Weights of a small GPT-style language model, trained from scratch on English Wikipedia.
Size: 16 layers, width 192, 3 heads of 64 (1 for keys and values), MLP 512 SwiGLU, vocabulary 1204, 6.55M parameters.
Architecture: rotary positions, biases on query, key and value.
Training: a variant of Adam for these matrices, 440M tokens.
Each number is 128 + 24 x the weight over its row's rms, rounded and kept within 0 to 255. Layers, rows and columns count from 0. Numbers have three digits each. The size before them is the row's rms in percent of the matrix's.

# o: layer 4 attention output (transposed), 192x192, rms 0.0613, rows 20-63,84-127,147-191, columns 64-127
# v: layer 4 attention value, 64x192, rms 0.0558, rows 20-63, columns 64-127
# gate: layer 4 MLP gate, 512x192, rms 0.0873, rows 0-7, columns 64-127
# up: layer 4 MLP up, 512x192, rms 0.0756, rows 0-7, columns 64-127
# down: layer 4 MLP down (transposed), 512x192, rms 0.0733, rows 0-6, columns 64-127
o147 105:125130113110115142074113154091149166117108112160137136130129134126146175148090155107144114136088141154121147139105127134115124167096149127131155146128150102117162128141097113103145140083172125
v20 109:088077116163134100133122106116109147123171098096170081106116138094120180154137110147142138138171129140103149094118123135124148105118165122126159132137144130127152107135146133148130158132100091
o20 119:100149122108111111160121117119106110132139106116139127144152140146114176116085134126192099122125170126155140104110130112122156149125151093115074127124122129144127169120143136141131169127186132
o84 089:105164134131103119147136102128100132134096158147159143154174109154134111116098102100135100139134114119174165127144082121091159154122086137128098176084133128111098111099149148082083109167136183
o148 097:115142153158091119119130120135083126132105143142148136110167156147137136112120105133114106127133154104140144113105145120190159136124136079089082130162111083169138181115177150105129151140134131
v21 101:169131138133130125143109138119131110131125115140169096164148102113153094125155136128127150100117122109124137112131211161139150138119169118100131099132138179117148107130125126121056089129117142
o21 100:147135121171132143100134133131148108150157139126124166111150182092096096104107182111172117141096111162144111094112120098138124112142112142151115087099166129098167142132120177094140102121115102
o85 095:166161112119117104107128115126156128081136127109143099143134150134119113108110122130151134129144121139061094140098074147140112130142097119102141108113105137138082114110127118135150091142102145
o149 108:110124164147124133134128077167139091142150160160077108165130110143117123098165119157151122093085113140128120149143131092138131118165115147135094098129183173151166080175145111153134115142110131
v22 089:146139132118159151142102117113136127124107134076131143069130165101156076090141118118138125153100165124140056104129148112137143132099132144114096133146117095092112096114119153144173217112110117
o22 089:160119110136117124151136105106136121096133123126119139141137102102140093126155146157141162138090117148120126117114115136113119135112149122107158141101096144131148097089129137090150081129112189
o86 089:186166119150105102095119111121086125108156114141164110138104143076139154129129119165117170073124097122126126073085117119125120115132128139108156118128140125073109136165161113104082089127171149
o150 090:141133103138146140127132106093137098119120152106134161105140100118140127114125157153178142131093146150124121167100118142096113162116141141146135120057129110140115114107114138100140135171133149
v23 102:155111094133145081146117118163106111174157127119143151112120152118111126158137151089138133143157124111140139100115118112125123123121097105148107109116155144142158152115151125131103175133144106
o23 107:120169138134171124154125160141123147102090136129167109156123111142092167170091094163142110099124138114216119099114118124137117128122150154126103128135115134109092099142101134153129152125130140
o87 098:090105117092118121119121177149179175121135128143133092133124133129138115102090117151094125132089079121158088121104109124146122143115146117105106109119157106165122086140110120104114132116148116
o151 099:141164107122086122118145133125151152158086131116172137141107146175139110135068140066150137112127144114185109095120105127151109094120099122146121147126118109109115107128158162175143122156116172
v24 094:183131115147109107143152124112122093092123141169156142089164155135120146106118207114126095160121132137125100126110148128132164155159086161100161140109136157134145140141149093153134171128134127
o24 100:137121174122089135087098117112166133141153139125084123079146156116125122106155135133169130119103150112165143094108158085123136135115148152124077108181167085111135129122098136109133161105169068
o88 082:139124134150138113119123136079103114094168094105059152117146149158124132105143143174146131120086124160083129116134158114152150130157161109161186103157112141147103147184116114170115126122142139
o152 100:127126104113106148139145160125129125153108125163087157115078123172111145120124176139133131137097125128124139133135116145090127106130148150146153126169130147124121062150124129120106147143125058
v25 100:165139109146137090143142126095120135132117127121136161135109180128126129167127135121129096120160128119127113129108127127122137193134151115116150090127131115123144129154076124167065156169138096
o25 101:171124121145169138114112136164133106195110101139124113119128103091098136111097140167113157142124139096210147151161128163133143073156112141157105103103114130138118132120113129152147120129105148
o89 109:113124108122150149098107115085123165113140130139137096137104092111137119110109141140138151143117110108135108117132138156135134126135159130116153093091121124115128102099132117156130146091171092
o153 095:117131106144131121140130101169148119163109124143114154134116092133101124109124153183134111170133135164098150098183150166110168118162144141132148093191099124136126132152120139156103136125067119
v26 088:125137138098121093102083122152144103174133146153133150147097150120152089096130108121122136123111119136129127124122108126123143121149159137145130132177143147139077151122153086120084157088164064
o26 090:145094098065129091169126168110126116116149130147142126164159153119101132123151120095146103084130164175103123133130104119133113161099106118114111129124135134147140107115107122128120145083139164
o90 087:180103125141114138078178163121092136104171117137122123145166104153129122154124122154104171125109123126118121126162119129106141101160165108092108131146139112067146151122130185136122102149098148
o154 097:123128082096122127134121090128128129120133172081138140102125111132175142099131141137116148108116141158132114141124120122174076161117152122168150101145122073128167159123120096153141139098153153
v27 104:116152132132113130127126119137095119129113110155137148108106107158150125119136131151089135162137122175121153106124153139100123119111146115104100148112121129154146101148139112155163093151117057
o27 095:102082135105150150145143135122111106113148113088104140069120136145146180142103089100137180146125139123125150114176113105125103136135132098133141096093145091104140119138136131143101125113154125
o91 102:157103120131174113120105126148138137108130156121133148122122087139080164114231114105146150134131154117152120173141108119113123157137115154158148155121062146093108139119143142124133138107116165
o155 101:110166132106170150152145125126130149174097119122149096177169108122114158100119140144112141118141136146046149090133143123124116117152150112140120109126115143149109130137145136152129094107099063
v28 100:119123141140135119101127154106107175107134130129108135149141161095118094123133148124141148170157113138122125108117086087115106037121151148135104135122102161137120132138133144125119135137140098
o28 103:146160135131130102169093096096144109084107113123157104178098102147169175112145143154169120103153159128134104117081129094142115140147124101089158159143153135160142120089082100161112146173216105
o92 084:133088134089094149147153139114152101167170122167121155111144127157137114130085135092119127121103140175069124094123144162123102153130131122138163117087150103161092120143144129109133156146126139
o156 102:104104163139121153134120105131136127143106138167086202095128120170105158096119083126155117134091129113101117107099086108160118139118146113099158118157103104137155157103096130111125139115184130
v29 094:118104111099146113096117142121115087151111167167115119098131131117122119125133116109136135093107133140130129124160129128161129105110104122116086129135096090150131103145135127114149134117105146
o29 093:139129123139196132132137138127120123121131153124151119158137102153118113133071133130072127111142108128130104193119113141147125118111089117175148133101134133104100142162160161131157086130096150
o93 094:081130123098119139137106162173162179145086114149193124084151125155142126178129111101146140149150112127189135134130104147089138154154145138131107156120130127140148139154072124147155095128099152
o157 098:126143145119116122090107116158144173144124149134128105100087105108163152150144124086155134110141116109153129088118136132104126095120121173134113136080160145120142140134103121141095135127138168
v30 099:149064155122096139130134104116131137120120127110088108121160132121080154138144113134135155147136121121152123120137145081119106149124066143133169158136100115121114176141115181061085133114130107
o30 101:136124133150143138157125110119127103107151115179165148156131096136186120135131113127095131140112118100085117111140094116115121116132120148114119103113074160139118133143121141126150109133155142
o94 107:152118113168125104091089176094127148116159112128114112156163134150124123128144086127142106147116129141148142122138108172139168141135168163127095131125123112143132102120124146109142090180109181
o158 105:133121132096109121128148130106125111164133110122112113153137132149139127139121107152136133145104140180093177112138126147147117096140124140117159106154085087144089125127110151116151124169192174
v31 106:098146125117094136141131134134126179122144111125168145142144115138148117105157111127128130120096182122107132151130152118130130089111174127101112106106107162090121141163116135143123132130125159
o31 102:122130108203166174127139132122085082126093092097145138119133129124141166136145145151131140103128128102141130134173117090117119104136153076151100085120132120125140134161138124167127126133119113
o95 099:103087136153112187098102121100121137125136104133118124095137089134095130093117115114144129151161151137115090137159082146110136169103120129124149136098110167119105092083124151126093111093116142
o159 106:113160127149117162124163117115125083160154076170142175115141121138129150152133164161123190125140098116136139119164133137128139159158118152163095122118139136145165140162180145118102166153121109
v32 099:168122117147134116126133119133146108167179167160127097130169148115127168118120125128116146142071158139149116112145145150186168125119097146131100121125148156109149107105093102108126173157148126
o32 098:127135125123129115122092116074139137088157172152127124147134149142094090121133177120146109117123099178166101102120136080112136160138068112115093116134164133097144145120104135150121187098108120
o96 097:122148137154077107106139100095112141085147108123122144143176119145141082127093125146124133128116104138115130085133131103159181117161130089136129139134114103152094118154146154115130114133136130
o160 103:120125167110132126090128123102135105110160160126098153104126139176123088106118136085159105150124105130182109135123102089104138154139076175152099137130159111144151136123125130158098113164086149
v33 092:117116115150112119124121118153164101112078151103092140113103172159114111137119117142130074145165062125115126171130099109182124142123118115094150088112162132072132165131141123112152141121133083
o33 097:141118130132113121140113167135107154176125110088122144139170159107098119102100107129121122118131142099158160096111132145117097112117120100140119092163121123151107132137123122143157125155102115
o97 086:160126133162103114092129171118157127122171129118092168174166129151145108111113127164147125128124110178136132102152110142129150080129110091117117112142145155137150099131136139123125104154108165
o161 097:134142118115144120113108131130119149092148150132142110144094158088108105132100154109154129113149143130127116094128138132136150126155134145098167107162107142141104094082105110136163107123115100
v34 103:142158120089148147106099126100182102116165176157118124166113136145129144135116124117114148093147135132140139112126106133112111135152107126177109153148172141165139177125101126140205108126128174
o34 099:119110123114135150126110114109135103157139105146139103132112099121117152129099103109097160114137120130058131187130144168128118095145075132209142156089148117122118107111142128137105140103166142
o98 115:144113126149146152160156124146119089176128081118125148108105144143085134142148120149086181123142161116116126199121139133155094116122171135096152139103118128105123171099130150111116137126118125
o162 102:141135109159110085161109104127142143095125105106120073058138116124109127110117134121117133154110146162104134133148156146142132139123172112136114137123133114128107102075107101103083144075098117
v35 093:114146126121153130125135102095162135146159129091127185145099131138133120133116148143119157104070130093085088094110138124129161125099149117096187164138157120082127148142150149179120145181152107
o35 101:141109096140111120169135120129142094146159111111126156125109134136104126144105163123106106150137127108071141144141130112077141147143148097187111126173152108093183118156124126167084143129184122
o99 097:144151136106134117156156097166118119164109111141150137102110118131149092150149129138134166118141144098151101143122096112134126140142078126121132138125079137102117109098103130108105084130091138
o163 097:167122132144116119139100166124151110085175117132152143091124126121121091156166138142134143095194148108123152150116145091130152138137120141109081110195128143128140140151132135135152128136109170
v36 100:074128143117090147125149166189130120146118137120093116125124159157120088097145143109126130130139162138124159184126111090156150109124098157139130114153117142114122116141120122120127121135123123
o36 110:144132117146146119150168113127087162082108093137151163153134094149145143158107111106093133111134143126141111124138107127138106136126138108096157112071093177120144089121144121146130113130121167
o100 082:138130110146123104104128140140157122137136123145179107131132135141114127167165069135122134114123100141162143110108100155101146134137154144130123172146109090103127092145131110118147117103148141
o164 091:114122133142138125119161118119109152143122126125169176123151111089130135147137096121136153131104108133126125089128111142099105160141149113153137105055105105141141183143096144136136123083188152
v37 097:147129099106139135163160153089113156156114120104151136124114139106171092127126087135135097113099122136165130136140124133139141100144107141130125146115112128122124123110118142118149152147155079
o37 096:121123138148137158114113086108117136096118158131119118125104123141102103088173155099126113136129096136107131176127133132136126141125110126111129156123131101114127154125074126149147129112141161
o101 095:154091144155134159124141097134088146082159104157115141089085106129106134147102152131140169106123155124132091100164097106136115139162140101074195114107100103132113104085113115173111152140115092
o165 090:113143103067145111178163135134119118163123126130128148156116155114149153120180122155141157146164155150163072154069087134106127114135144129176132118126114135132134123136179103143156109163112135
v38 096:132124073145115117086120109122139147136158129148115131092104162139090184123132116143127104080129170131125154139167139118182126125110118087098192125133108107184174096158191114136098205114123126
o38 108:115130139131136164117131137133112143153104130054110124099164125156117122117071147132109116104131138132213144139135135128117134143157134120139108137113115152088130149154125159084146104119123135
o102 095:131132098118160126136108150152099176135088111094146109152144135139141142102145132141140148152112120096189116119126141121116129168154168140159104172148148118110148143137151081149100131107122198
o166 103:155121132143109104097105158113116142158158144071168141093116110147134146118146179138119108165106119092127140079173140117162146098123142120146086173157138083122117115150098113111106156158092158
v39 098:154175142123148125123114105113119153184120115137177142185128101115159128113131119131111178126146139114100114077112125182116152098101112151106121105091144121144124140113122117151087163130142110
o39 109:102145123127168168142102125116140070119114120085129104117094141142103154139114148124163106110120146179093138095129143087139131153138130102166132145139168090141158135117119115146099150100188084
o103 082:114110135113128181133127130139140112147149114136118143139176123119121159085103132109136183132112147140090114127137102105154134177147135131112155125084131133133131111151143168125111110139122134
o167 096:119168136143124165153103113140155078163127153099119092106136133163101178126108147144170116092138146163123119113120166100173129134125159112124149138149162120162158106122112096105122146132121105
v40 101:147084139112081134152140182131101055125108125113126099147139157116124134130121150143141131172139160126119141136182087118151106142139143142105155144138095161185151144132155100140147170120130115
o40 101:103112120129137132098130146123129133116116133087100147091110081149127064119106150148114156110094111109202111152127112130095093152110156146137127124135161124087138137153108130073128139091183084
o104 089:136162095137154145107105164142130120158113089129122149041095147140165134163134178156133153119102112114152135157151150136137086134130174114107140118147138133148114150140088102109149114110111126
o168 111:118156108119156111136149172096165171156097135145118129095093128121138155159138142157155121109106129088175120115156095136117105090070162123140134130142142133119111103125108116101118166117131096
v41 109:130134119075106092144144098146129106140146107149188137063144093163127114107127100122146137143070175100120157162122132128122132097114117113182105079092136139096153106108140117118104110106152117
o41 117:104140149116181157111105158104130150123067141095138112113137143158152156149125088067128108094150128157115132076150064062132123118162116088141127127086129127133150095129119133155127143108106136
o105 103:113060132156127172106124127137155125139144147106133118120120128108108118127154123150130083124143149120092098175155092128167108110096150092148094102096146108139114142118151105128140130109103110
o169 110:136147110132114114146143124099111086143126133120132143126154120177099147156085110111148118122146101119156092133149109058155116117124100119145093123114107126106155149128144128128148083120110130
v42 097:151092151102124100147109123151112139106134149105126115166170146123119159142129127117133155103103160148120076159139199162134091104172125136144122111096080150116103115167161109130147128118122175
o42 105:155119150172105142098104142112137103121131128157114157084148104122132084102122155192143160166115124111206122170165117127122151133134134176115135123101104153106129100118148139121133152181075140
o106 097:125095142133132154097070183087135149110126102091107127102157133173130133144145104104180083147105137146163150138171114104110155134088136121142107123148088132168148142122090117131171110104125132
o170 105:139115105148127136116146152176130114171143119149111143092098099152113138147134164115113137148091077086153111125129088167109127110145092153168104149102162153096110096171166164137085165174127110
v43 096:102141163147113119152098179114129158153141134144094119200137124148132130155114100120130120071144171117138156160098123106099111128129156123115099112135169163094116147151153159157104117133132054
o43 096:121123141100153126155161110160099135134091094098150101106098105150126134141136128120077167127139127123128116136114102119135108141150096171161133132158132118145113136163102113139102127179153131
o107 112:124132090087139177144119156103135065164120109126091168091110146142145098110121154141112151141115180138156125183110140114175098125102160129082125111113135109137120118152087121120160147153134113
o171 111:153145148164136093108130146111160136151104086146143124132095136129101131102125081136101098159136083123148078116101093085140148124128124136119105111164120135117189115137160098141127116115124082
v44 103:117121129128100130137148102121142104121134132117094114158092169122118096156129104127135170198116104169119096127151094111133083113123088154131128097124130115146103121116145084102136132146126118
o44 107:150154153148115143150109139104133138081118112143143119154145091157157126107094144125138166122155117125211138132103109148138104138160112086089168149070101166098153080128122104160118144143156159
o108 094:134116123109139130137112158140111184144136141125132143136122170137122128131121137141126121120123093159195120092148109168132159100121171089071125137148101115140103104113134085108135136119110110
o172 097:135111168125146096121148159127116161137110137128131122104141105126129155159103092150161108110109140132167133100140090168096104105128143099157139115090148131122099146096106209159090151154151139
v45 098:154120138126178107089136146125071131136116128129112186179150143102140096117118135118154103127113098108149110172117096120140105117123089135131101120136094144097135180135106161132111160129126143
o45 092:159099103136114111162125112158088154109114142122140102125098081162135170149165139140122122124133138091131117117127094159129092129125166139128143124133084157127108095100111129141104170158156125
o109 106:134134127125115134146127095110145112134116116092151085149109128138130113143088134136091124105149164094116115076093199119148128128122172133117123129123173110146137108132131128121154176147158082
o173 105:134134118125119150141118100149135154117137128124148133135078127119140092131127136112137171122142123138126124147142096109118160132164083155122216129136099140119130105091093139089155109143122140
v46 095:118164114113161155130118159099114137111130125128131128123100118127159117111134143119138129113126168117143106121164134121099078108089149168124118113128105143132199136145170116178123173144140131
o46 099:123115126104138118145128121126122144109119128087099191119087122116127114110109117157165181151107152155198122134111101127106129139147123139119141127064142159098117124120123169104116111141112131
o110 086:154173148117124116144104123142107146137096091108185114135098130074106127141118153127163138127127111122133132100106150092156078166150129136117167140136104123118077110118113114126098139089161100
o174 097:130132152114155131122147117117125115128080101136119181131122120173113143130155174129140130119090148112135151078118118130124143103118179100170096136079132113085123113164141149093125156149152119
v47 089:105101144128127140125143141153122111135125138119154118144161145168095130169111115135134106141102139104131131129106202121158101153188069115125078117095097120117172127144121162117152125113111137
o47 083:134167158167150130093116145114176108157060148144132136094147153155142122159154173140137083116072097128154148134143143144127122112131117148151140111125108105138132102111154110125108120186104094
o111 084:109113138124120140136094130103144154142125132081104133072086143108153102127100134117179091136128111126088146108158124161135126127133130133095154135120118167149122117102092117068132123116120135
o175 101:133107076157155142092121124120162133140119100167112094125134138059136146169106147126153086139128107124091110126134081173089109127113084174127135123078118135097141112112146123082131187141117107
v48 103:156162129128093139123135126128140115160078108117139098137136134126108149177131160115132126157165124088130128137160114146108140156106144143087132107150119138138164092117120099132125116154152155
o48 099:146150135106158125100146133169149141138123132161127124143119086134131089112072121166112127118118140103166085168124106158121107104093120130114132126139139149138113118102110140066133142134150133
o112 099:106147101100135108130141157195133127141157111145188095140114129082143120159085115135149142114103100149124115158110173120149101146116142128143129099126142099128100132145110109131131137111139069
o176 100:114090133158093117082139127098125132181133111160117147121142130096119131107101062147156138099088149113209113139172133124099129096101146116113090141129126152126118154103156136124107103125181157
v49 106:084146144157129091094143144139133127120135121151165148094127129114134168119130091097131111161143092127122127082111119156166111099166117122107098116132128119125101126134064130125140140104091098
o49 115:115123100094123129134137165130107089118115149102147118113152159144114119145154134135144101134101135142107153117131171116156136123102153088089156113167146084143134115134108129126155157098100120
o113 095:142121170113113118110142117120111134084142160126149145133137124143134113142121137116155107122146126150084096113114138109100141151137120091127160150103145126116128125095134125098089161091138144
o177 098:121150090096161170114126109128148110133155169092170115133149123057115128106142159134138146135144163128096156133143160133118109145137143135089130131088093135172135134096108104124143129111148134
v50 090:127124089148095119159143136074174082112115150148118085074127128120134101134141126123133119131089171145123150129146126169156192115116113142145091139118138113111142117147085116130138113127128131
o50 096:096123154139146154108159113139122112131133157107077157083140158150148132139100116060064127157122129149120109166150138095126102114155133135145136165095144112111152117182133126136121123099053150
o114 094:138141142106139097165131154174114140119121090113144169134103114177139136127173110141171158141146124109202120141098082105099165170155077133125152148136127181124105136115124107141127117108145165
o178 090:125179141136131108116133182141136099105181133122142110089115131074118177142131127144144132127152136126148117105097165162108108083132136156110094143120156151139131126206143121191111145123148108
v51 106:116101155134111132107146148149151095127100148110148159125169094132152119131128157117115128098093108118132089193118146081147206122085109149146065129123172129162068154080148106141136129136134135
o51 103:119105155119126090138193140120088141119151121123112132131104106134082121162138082097099156100142122176088140102091121127098099142111132123109172132108121139063139094095117083159116129081104134
o115 107:140119129146126108113124122145158102113111116155112161092104159137119101172111126117108104123155106121099126158142083134092121106144144119068170146166108151148144126138136143146189117097079109
o179 110:160102102132082123159105134120126109138114133082105087134095121109120077173135130102215154130127109172137092176109106092096071174100084145162121099113175132145172149165112109117128176168167092
v52 098:140098109122108135173119134123088111111151104131057092131140143112128095098126113132146133139135165129138133137145065104086123144119124110130132149119105116124135096139177098129087129136126094
o52 100:118144176109107162126134154105103108103153092114165136127113156106120124135134148126116185137127084118191120115109145103140122111123157140140146137111142132151140174169094143158119121136169162
o116 107:112164124092127176152087185120134114136098110164098135121095128146098116134119147144106152123102114118156134166122125149137122134091126124104139123154149177158107132121091110144157122159140149
o180 103:094143159114137115136134188131146113180115137124098153163072132121113137126178111097135118143114104068187101121122134101117097128110124142169111141155150150155122100163093121168136116121133124
v53 103:172139111141115160157111158140133123127126141118133102178128164102136170133119184140121136133119099119134094143088154124144105132108165151137141154139150128122117171153111117157137103123098134
o53 099:150126102191142099148138045145114094178145106143100143076106131122140107162096138141092157138114128125079115159148094145091122080127139109128162143124129099134147082098176165115108140126136101
o117 099:192117125134109065144096097095100099159155131133098126095118161143143125157151115150151132100114143131128150121096121155153138122150140141119135133169123154084121158165142118106191094144147147
o181 107:152062106156149129156131129100132115138120105139082146078106069175117111127105116157118123156120116144118126187136119126101137156138143132120129121120135152125124151107168143118117124185179092
v54 095:088126086135128139098145138172105166114132118152173189118128097130171152155134142116111103104072139118121142139132121107180143127101129139114129124117101110147073133132129116078117161099139109
o54 102:133133138142158180119170143158086130154109148106124091109103117143108145129148129143102112104144152120114152116108126109138109109143121111139147124110129117143098135141093118171187124115114106
o118 099:099079158119120172121136092140157155083112145111127145105151134132145137151130108132130121130149126114123107150153102098086150129139099123125135113097095156132148121125106187165132112129082138
o182 092:124097140110099144114122145146116104118148165132127129096138143111119147145156105128130163160124121143119104146136202149132135144137143162096114136129092174124146136149105169119116129117100148
v55 104:117161138134118128094122124094185129131112135138126122133126102125136113102110081143126137123149089127111132094126144161123152116092094103117141118133109117134123127136141115100122121104120083
o55 108:093107127121150115139142146151124102189141151107130125091116169131127141143131114074117043146123109162054141122117167110163121121153124111152122141153145086148123152171123138127126142101126100
o119 101:101121157060134133177136139157135142169123131102138146090137137136154119118140143122118131173135156117129125174145111111117127132126133159131121142122122161118112110094129135099109112140086164
o183 087:148160175106156086102137147121106105159156137108128068160107164124154149118166136133110101116156131112128105131110143084180099098092122111121134128159141135123141141139119099138145125115123126
v56 106:147072112133115091150103157127100120113182110128148072146131116166106144167121125140144147119153128112131166102124105134161132148120085157110147131132134168130125070171118130118122158131098110
o56 119:106156153092129145117123163133161078140117119135149112115147158100077127123128161143142126147092136092190133088094166113129117138108132185147076112130174116174127162137098132120134177131162122
o120 100:105125136129112172126128132126142106129131093123092179100139143143115107116117124116120140128116160132158152157165117139090138108091125162113142140110105151171112126085109142110138092154138159
o184 091:072136198123110129111123157149155142171094138181119126125102147116115113141149115126132103135115135088141122083163104140125128122094146162159119133152139116175116102132098110137109159168140085
v57 109:096112122112138135120133155142118140129125148164112101133114119106134188131131118140116129129089128103139140164131097120095114119132133090088146104161109133150070104132131137108164098118126173
o57 106:091129120158148131124177116158105152096116089133178102184094083151110129119107121138119150084150156119084114167148142135177114115103149138106148132130108145129091140113156130130158097108103107
o121 099:111129158103114120084106121178153121167129154163125130118144150183152109133149135137055093137145178132140119159112172117137137159133111128179135121075177105148172135131126092159155118133113103
o185 117:096088100105112129167140088120115159142149128139129116146145136172173117069134084130120203133117143143141128129126182136109115124149152105141079137119126152145144163124129114158100111111110153
v58 108:095176165140097120147109144123080138097137098127113159149152117116176104114126143127146130136100134119131107127144115174122132081159131154107137075124120106135115131123159136136132152109129179
o58 100:159140116143118165150151134126110138083127131144113153147129127122117149085175158163204138136118126132153135087065150095104115126169099138114120073100142129127133122117093132154142127100141121
o122 115:162146118161126154094134092070124108109130142112098112113154147148119083100079165151091148116145139123099114131155116117155093093128131081130133122103130128153104128124120142126155129142089078
o186 107:136147156101155116133147118144117104095096136169125155159098163117136130114180156125145125147147114118181096116125111100139118142115119126143126105046110135124149115142126178125130123122099126
v59 104:137134088134145169162129109152132127131122132089126120088111117139099118135140119119137122111156080152131110167128097161133133107129147124149106119114123107134103099104099134073139083154154160
o59 113:136120111119161143094140143110150122128137154153142117129131132098107079107144119140107123119151081174065127143135142142141130115120093107159135126117144119145131150097123090116135121079076175
o123 104:101100166105114110096145124146117149100133155130135133148138129103128158132084096088116126124143111136138136113156114114093147121167107116163141132121138096127150126118167127187137114099096066
o187 099:122116126091128131152136135140150132110126128127094111155121111129176071114124120087155140115177130137177118146089098121122118159140134144145134143111162123137132140105147175138142098112156168
v60 101:169110116118154149116121172125090101089181122143135134099137152088129130107137087108158190123122133134134189122166128102118106174137077179125134138130133135162090154135112100130164143129113127
o60 092:100128112129142165144131123115131149101140123101107091118108112095157132148135121155109154139124118103170126105117093156097101095147109163129105130086132152123127090120109152107113088104161112
o124 090:152146081159134119133122132112114142158107122087106122079085133102143156153206143149098151136114138119145120119144147132143108101138153146129097132154119114117093144143126119112177113134156143
o188 102:089123129115124126163125126119159155151070191111145146121142115128118182126149158085139154146100103123138134118118132171124141085130149145161082140118160124131086072133099113114122134161120086
v61 103:121150063138141100129145098099117106131108138106122106114148105129085125113123164101104164149147092155106130151094091151124153194111129166140148139119100138098111193142093121076152093135118158
o61 104:115158142122102132153110093150139118153120128186122131141126111111142175131103073129147138157146152095087117123122150135117119111090142139120096135166126137177158152112149137114135126146144093
o125 095:125078205110085081164130093133155130163140127144149141167139115158116163155101098104164057145123150158135141119143134093117151110139079167143126129100152138128157084113132148121115146147121087
o189 103:137128129142120173128144150104105115125133132202101106114101103132140145149063082120167138107115146139129134156129113170105107103114103130084171136140115128156144141095110142145113112160167106
v62 103:109150126129123151105137150131120171144153147174135125088131116130106102102140133144129125142130138111109139134098140119145123097131064120165128131123185151139119094137103143125145165134148107
o62 104:115118148115132092154147118144111155149101094103145114137115148134137177175102132058107141089146135174086141108131147086154138132166118104137125138108135140141097121123151125160108127108123147
o126 101:091114123127140101126127130174140134139130140165123138120130117139090164102220088138069149160141138119115130152064104136107176149143124113156118177129144167105122125147155110156117117141125173
o190 102:114146143115116154113118067145114148133074119123115098140140142179104146107148191119102127105148126140077158084084185106117142146153146119165129145144127146122155152117117099152173112116120142
v63 098:097171106104112123143118125114137148148116165149123142086161118168167069132109122112109125106117159112134122122120135172124125097155128132140117101154133164100134060156144137116135133094110165
o63 101:165143142167123134125130128128157130107096144158124152142161116100095124116161128089129139133124083137154113185119128132136149131162128142141105141092113153141115151136115107147119120119069165
o127 089:100124116106126158130143108071101114153128118126141067134121135128092118112117115161097114121138124084142166134117134123120140109106160108130121132121174097132151155147132101148113142110145083
o191 102:127131138148118112111164109127142131128113116166141150103102112093141181136120099112123124135124074140152119139107109095121112152137077126174102114089111115108146147120132168152110130114110141
gate0 101:125130106118166152144144137122120124097126087114118190106095133167177108111113147131150131129116116100151124167136090185098125139117151150153081128123170173110169099119145127100190117157120127
up0 103:118140128123106083137121156128151118121140166138089124101143166145138187116123142143101135118112172148148143138119114158094118129148115144081119142120142121135057145108138186162144119128155119
down0 106:142149173138165107150172126136123106109138113115139144084132119146154118099139112141120172160105115127109131148133121178090159121118129127099155122147148107107097106100133189115167088128145168
gate1 109:116177167108139136158146156157169110087116134108113100128106146125086180105138132112135144094103115121112108146098129160100129093131084144129095136089131123087137136093157112151132091180083133
up1 103:137113161148121131110152133134148169111121122150162135094104099133099130162124122109171138145112118135150138107154135119163111148121128128156113148148160106167115090167090114160164127097102130
down1 103:117111144112133136148147147062124125137117110146103116139114117110113124122080124157104160120145085138126135130114129178095135129134100112087117105132072118143135137105115142144153126124138157
gate2 096:076108147116130146123128126172142127153098094121129127109095164143104168120112149093071072113128149152121132139170140094153107144113139107121132125152168123140113170104145105154137161148145099
up2 100:139127149101117186125134141113146089106108144111134123179097134158144120132099142153167121169135122116144078063122156135121147128081119155170090126114144151156120131136137175136169141126104120
down2 100:119127094146109099115124115088134184140109112100118072109090117109151172103093112123160130101148153188127139075136127140111155108075117135139139150099094113192182093123172114129132133136131100
gate3 099:123119123148154141099132114163125082172093115099114200145151089141110124112149148094133134137099186121124096171163113139120117110155140137193060105133150149116097160121125104148126163139097156
up3 101:173107151133156112062119156120139117134127102130133144084124162124140148119098137119144104148179121104134120127130111132125137149115124147115144138102140111170171055123147118168109109122157154
down3 096:134101121181112132101176144112165108175130122117128138101172137123133140104102129140118126089128162110155100147108133136168084112112124119173097144115141119118138133130115126162127138136118129
gate4 097:123172130124155129078115089181138146124146130131135157108115110144167125115132170084090134114145086153136084105133156109111104150124136120111128162128192135125131113126110092142117129131118197
up4 102:124103115131154124119104132141071125091116113117127117120134162165087145086134096120107183134118115164130159125106147114102122110159111132147136127084145148147159149100189150119170121146140135
down4 104:143108090138141142143142102118127142108111133143161087084125118108097085092150142123120129126143149148092106105139127168128107152099113137060170109134145122153148103098120144124160175112142119
gate5 092:104118123103111131141122125111132144150154131127109100123153162089135112112142144134118125140142133109144102139149155113116134106107131081065098127135135125162156139126098124109145127191095174
up5 094:122118089118148129160127104137141141107109136172141118156123106128112116156126064117123146109165157127144124171111119110132118123105140097093121085115118160125127130141138131101107138110121154
down5 092:101139113145165109138111118122105163106138158123141119177167094162122140117163146116133135120097111099118091119114109115158123162164149144113091133193168147117116074135136109120103163139174132
gate6 098:128132109121140122106152127163119102150151125131097139098073114085155151122145136122123110143133147102129114090130108138091104114122142139127132109094174184127090124108164135150096130128124190
up6 098:095179153147115098132117124129168145133110126145151138177171109130133134143119071137145139105122134119142149158154148151152139128123111104062156144135104123187152137148107137133129139107080151
down6 105:112130129159111142149146130161141121116084166150130132152121091166084132120174131152127137127096084105081088078159140107123115187144130101137163125171121096153172147106152154125152131120125148
gate7 107:130150109149179107144105124114142172137149145117119125107126133123105128126136123095131165138135176134168117137189100130087108112166158097141169101134152135142123104124147137164149150136143157
up7 104:140141146104112125142138108133135090145117129157104164133152146166122132097085120094140158093118091148142142078120112160121128142160113117128141117130102136081150112125138127135077127098144084